Weights of a small transformer language model.
Size: 16 layers, width 128, 3 heads of 32 (1 for keys and values).
Architecture: value embeddings, skips across layers.
Training: a variant of Muon for these matrices, 102M tokens, 6289 steps.
Each number is 128 + 32 x the weight over its row's rms, rounded and kept within 0 to 255. Layers, rows and columns count from 0. The size above them is the row's rms in percent of the matrix's.

# layer 5 attention query, 96x128, rms 0.201, rows 43-63, columns 0-63
size [ 77  91  71  94  72  95  89  86  82  77  82  81  81 108  88  62  67  88  93 103  67]
[[149 163  98 102 140 106  36 163 117 143 102 186 120 156 162 122 119 103 153 132 143 128 166  71 119  60 116  99 158 154 131 118 126 164 132 126  94  43  99 116 108 145  83 156  97 165 145 121 120  96 102 108 158 126 141  93 103  82 144 151 123 123  86 121]
 [162 162  96  75 187  97  90 143 114  98 158 143 127  58 148 128  87 170 159 132 125 147 108 136 154  83 128 110 105 106 122 108  55  74 104 107 100 145 148 118 101 142 145 134 190 166 117  89 137 111 169  88 133 101 139 150 180 102  99 123 123 133 119 128]
 [ 97 194 101  91 159 181 115 143 111 134 159 134 106 106 151 110 133 126 121 140 103 123 119 140 149 100 118 120 153 184 156 130 126 109 108 106 104 125 183 120 147 178 106 146 205 111 119 117 143 117 151  58 159  58 150 171 153 171 149 120  78 120 100 151]
 [101 108  77 110 142 108 102 147 122 129 105 163  87  53 168 119  76 152 109 193 156 152 116 101 127  60  94 119  63 177  94  88  80  94 109 140 117 139 168  78 141 103 201 130 161 142 141 107 186 114 159 100 128 136 131 162 121  94  73 159  99 120 134 113]
 [127 105 127 116 115 138 105 139 112 164 102 175 123  27  83 181 160 130 150  96 127 102 146  99 148 110 135 118 104 164 126  92  95 114  57  71 104  71 136 146  94 134 121  97  71  67 159 112 142 134 107 138 122 181 131 196 112 115 143 175 135  94 187 152]
 [ 83 106 107 143 117 149  88 118 120  67 100  89 137  97 116 125 155 151 102 134 152  85 100 105 111 205 208 163 123  97 159 137 184 169 186 148 144  95 110 153  97 162 104  79 127 126 141 111 109 122 127 125  96 173  73 115 141 118 189  94 151 166 127 108]
 [129  64 125 120  61 144 111 143 157 134 116 109 142 131 144  86 122 104 153 130 119  63  89 158 143 151 122 157 141 164 105  83 107 124  64 123 128 117 149 147 162 179 137 185 186  95 133 147 108  95 162  55 157 111 174 147 164 111  92 162  62 124 137 145]
 [ 95 174 141 129  78 150  73 100 111 133 129 115 172 142 134 126 129 101 120 104 121 145 114 133  84 198 129 117 175  68 175 153 165 160 202 162 149 133 131 179  98 147 126 132 151 169 135 126 146 174 144  93 115  92  74  66  99 133 149  81 135 169 139 170]
 [200 136 153 140 159  87 132 101 115  79 164 115  99 195 132 140 214 114 122 107 101 121 140 121 112 184 153 100 161  98 124 135 120 162 148 123 145 169 139 149  94 117 119 137 131 126 156 128  90 118  85 120 123  89  99  87  89  87 146  82  60 127  88  90]
 [101 151 193 131 150 182 147  95 111  75 124 140  39 140 131 127 184 168 148 118 142 106 136 112 154 129 135 126 127  91 167  89 182 158 144 160 144  72  85 143 103 155 145 137  91 107 155 114 118 106 105 112 147  92 123  92  65 138 208 124  96 140 140  91]
 [ 87 127 146  91 125 188 122 156  65 130 164 145 129  77 194  25  74 119 141 160 114 158 186 112  68 130 108 124 126 150 134 125 157 157 130  85 176 141 171 146 135 153 164  96 146 105 123 124 134 124 219 128 152  77 124  95 126  68 139 160 150 166 113 112]
 [149 132 181 147 139 114 168  69 156 176 175  94 149 164 144 140 169  93 109  88 150  82 128 149 151 127 128 116 219  74 168 165 156 132 146 100  92 175 142 155  85 139  83 134  64 158 134 162 115 160  91  99 131 122 119 106 114  95 198 156 198 132 124  98]
 [117 177 151 140 154  48 133  86 118 135 147 114 184 140  84 165 127 172 131  97 142 107 215 130  86  76 111 114 131 125 163 126 170 148 197 137 124 164 139 150  79 104 143 126 103 126 128 116 153 123 119  92 112 139 101 103  96 133 183 143 173 123 140 148]
 [147  94 155  61 114 160  97 145 118 100  70 169  63  88 145  86  92 128 148 156 127 209 128 111 133 128  79 110  96 165 113 123 113 144  60 192 135 138 112  67 199 128 157 124 175  92 165 134 122  82 170 163 129  95 176 205 134 134  73 119  75  90 113 113]
 [144 152 160 180 100 128 154  97 158 142  88 183  97 198 137 147 160 123 103  93 102 138 146 113 130 146 168 187 160 104 138 134 102 136 169  95 184 123 124 130  37 125  93 122 130 162  95 159  83 124 118 120 122 136  63  60 124 150 150 132 115 154  98 114]
 [155 114  96 146 162 141 166 143 124 118 144 127 140 201  80 108 123  94 161  95 182  70 100  75 171 157 200 174 212 148 147 147  88 119 126 151 134 123 144 119 108 125 112 125 128  91 157  98 127 107  82 119 108  99 129 116 183 244 145 137 120 104 138 129]
 [181 148 170 113 130 155 145 145 130 114  16 139 100  86  86 138 101 138 128 160 131 120 136 106  71  79 140 156 105 118 168 123 147 147 173 157 177  96 124 147 151  89 147 119 122 129 154 112 135 152 162 166 131 184 124  70 174 124 109 124 206 172 134 138]
 [200 112 162 132 160 151 114 130 136 104 134 171  84  77 125  77  62 157 120 172 102 149 140 107 160 136 114 124 165 184  95  89 109 162  98 105 169 116 142 129 164  72 168 100 194 139 108 158 189 119 108 122  91 164 166 154 137 110  57 185  73 123 120 173]
 [100  56  75 140  92 117  77 164 114 108 193  63 124 137 151  96 142 131 139 139 128 178  88 160 153 139  95 153 102 152  65  61 105 122  59 148 151 137 146 101 148 122 114 136 177 130 208  93 160 126 168 115 133  95 142 171 178 145  52 119 115 127 107 141]
 [131 131  54 144 158 166 102 208 173 104 192 132  98 114 164 121  89 113 156 125 131 114 149 123 149 102 138 127 101 160 107 110 130  86  56 105  93 114 152 105 150 171 157 192 169 151 106  96 163  84 164  53 154 108 155 184 136 124  91 136  65 151  98 126]
 [131 118 143 156 178 132 105  93 126 141 138 157 139 233 117  85 101 150 101 107 110 121 158 120  75 146 152 123 135 106 189 164 116 110 164 114 105  82 161 132 178 138 114 108  81 119 161 126 105 172 135 148 149 142 121  98  89 114 161 200 161  55 135  84]]